From a checkpoint of a small transformer trained on Wikipedia: 2 heads of 64, biases on query, key and value.
Each number is 500 + 50 x the weight over its row's rms, rounded and kept within 0 to 999. Layers, rows and columns count from 0. Numbers have three digits each. The size before them is the row's rms in percent of the matrix's.

# up: layer 8 MLP up, 448x160, rms 0.33, rows 0-5, columns 0-159
# down: layer 8 MLP down (transposed), 448x160, rms 0.313, rows 0-5, columns 0-159
# gate: layer 8 MLP gate, 448x160, rms 0.326, rows 1-5, columns 0-159
up0 099:506628481541537543515577477550481512539448538528396586449515461520539553454396572527603453426562563392475580493565515528510558408504480597548537460476529414491536436511510501530533555515445653425416433519425556498573523469494493490507422551517470501507508413486503485533534509553453465526498526598572521522568433525518517475475449531633522465531560488500443562514517559551501566495506510481524552575509481551518489538545549549511558510574464524522593418558436509548495505509522515
down0 099:551439477492483556464461476473471518482475505414563534523571570451477452516589552577388558495470418572503514507414473522499434539505490480500482452540415586445465474454495461461449385391537425482537443476541489485547497475504524550476484472439544429500460585541555530453462530472543507478488484504545448465493577484440552451424497479412569392504477565527459449534545454387540553441524416480383515478559515552415513437576482418510431477453572509485441498462550458436449545562442435
gate1 097:457515469519469489483491540535560510563557531514413445531497489464347536494568497453423451520506482476489497600488530577469532467470458482402566513537486476496501507456473385504483466432530476425520431484500431485545474499458437474646417547500512508500424594511573536574546412461509480497599501483424474454473547479486443506468499455464555545448510422536430436386499504524557522519491482544392578412459500576436390479466545447496450468508485548512474579607533475535451510412470493
up1 097:449472448437450523545544570538478496505445481417504525452579468468462489480460434547519443516489533505437486508492495452466480419473459522523503486631509460413406506468511493542441537510539459486541539569508466396429582491557564477575499420626507469503585641592491541459561404413481468398537543555430458577436574551491466435504478543536487426449450556507487546474385498521439505604449482570547489518491520460495503512540524545510515518510561480446436461532522576494473558480582521
down1 098:543507449564369455524533432511521515558525462491530425481489524490601469565516532483488465411450513527482532467488528474483436561534474474470569569576518564563600528492424559487405499539530538473541499443409494529531399456482427475520531559398569422533505482526517506408521471524481520556550439525528467535381555416527518502535516477437491502534463449495490437439523534414511567491482486431504427494499488485501488662406427517562576515488559521458343536486476509462533499568450534
gate2 106:506518489521456493475380480393533472468557564464492516611510567513448477554477481416541476463516494467541515527562585500442532373472520481543536562508582439552459430513468476484548447528527487431527487505538484434524491457547486390464440571536594474534519552517548557525455469490482376464434486495596538510464449503536486513468535496444458465555461450609522447489530443498588505449421542522397450481561442429460456525538546402548418528522490540483514548567491491563521533348460442
up2 116:518540468472553487512532526503419484476468535468450496478488588416418567492503519592563460569485461559501430547576471532475557514570525512504509567515569584491584486449410535563494462573513622513448528504642564470473493555533554477439623488525614445559474532489546480504486503635497507543536481449509490481359426490527526526536368524506544469470521539551459426474514581467521570505537543522489478478472504514534513494511444520606464444507426435551434437519447487514453511459500434
down2 103:522428546516498483522468526477637522520523551492513535561414538513526526515542487442508552568484477494469412518487448496551477426496514484428476488574536453536392457499525516521419448533514505434446497466483456452490553389562394527524475528504464519430424605437431583570426479421443479544445503471496474547500546490535409541476567483479431541507380381484495507467574498436532418415476552445497439524547534463439548488469545500571521511551582516481471503593552410572473436436436536
gate3 104:588464415497568557509488549436499503482465609486512585523577442487506471441483414615509414465507505492457511535492490470613511497508473527405492545553551500492391577518477525469516517455573480467571496523498529400551503499492467469502526471508498430480462560479431544626476566479495465527538529538469460534414510453533505462542483447424481477463479421555510484455454579522444499502488428457528556485517471464505485589545523481419486569517471611382477508506449367448501373602522431
up3 088:608472515482607537538448500460507521476388540473542478567605418507469486400446418553526533416543600518494511503436534526469549543529462495509536504528590537412534542509479408505494491493548499493475505480542501463536540564525512510496625522388448438460390513450535555507370548497412487455542561514483404476455519465463521485481571438429510548544447527549502466466446520532425571489451511450472563476527477540465490531572476577435413594474500548477509518573472451547562445432535481
down3 080:485472475506295538568436503532524482495400538479476470524528493485516422481545514464578506394473582526530502420509489472522477566550568461469491523444534524408556453485514599408520510503577497444525489486452417602439326495531502476488554482485481482509456539487458519500519477571440445459459490611541521485482478489454534516489541584451469504460573513464443377461499492468460559457532564414444469400391510424465532536479468480477468456478437493484513454542428493433518515501501507
gate4 093:497463474553524459477416394473485559395448460434454517512462454570572502557501576503480464436503471490491533559420457495439564439557514575522537477505530482517487467451475437530425439507456551515472485500498444529502522398557420388550496522474573495412560565453492362565562381529514499436508581467461512480527463471466564553454464473509428492601482522507502477479464498495542394468582541530489483484561545536531528539490445550580546512460417493482509449578580511527642460489496581
up4 093:528569478432460503579543503528589458504481579533499474494475433488529580472494491468531502530461486552413499483482499445527457579521490495459484476552431563348524588559525492491462533496421527409453532524525484525459394447538469491558500549635514401521517578512399444474576402489507593476561466480495563567440522498406480554483452449539527460455485557540530592449498501625485489417583508514541486513565529474439516571515546589488573451481448532482431492577468450557533447502479494
down4 096:488506593487471517450445506534414451488519493503505430399478486460463549538478515560453525450448524496519568520506456456447449498458513579544556513495471577568420381511523558500499519604509490427485562437439571454479525470486580530484533561424463566549427471497583581457460641524467521529407550503489577462433472478506553468528486551549514528518475472577469539585585427478543482555480420563450446486577466477538496495443451529556506507482443530578482581547498557394387443545457557
gate5 100:464475397492484502516596503468552463466532568510470405571469544624480480541479449452530611459527453558405472446552440587465443489421490584519449504502525531452559474471478524486484549411536519524476504573552464528503553518438430598455452499393405513563493468485507523549481487544606524515483491537550559535542504585477565509418464525468540493520431543575521537497582547483377484533494562503437559497424544447486476456465492498439547490456512587579433479518447518427569582555536461
up5 088:506579510496472453500413470483566461552441461541553484524487516490493537520482542547522497508552516532464556519420534399566422555540461480531603548431601593481472547521575485448426581482449441490557548501504496446473471466474431544477480531522457517554449513529557512520528449401457517567473397608565535498433342528540452527528434553418447461448448495530575444470555464480493494414538553464486488459618549503516501536534505512492595480503557524418486552618530466508486573462453434
down5 090:426477536518463522516438585518486528511486554527456512546524505541446424502470436455505487481455580453502468524571460559429523434504542574525387387520404563508503524480442566476540560494522553491484497469454464593405551494453531510532460492518471493521473556492520381542505545553400541524481557528547540514589559470491493526495593473569568580521512526474542510579527448499481533579379524502457502563295471493469516419422473527535536563430451533501565521527502570472515490557486415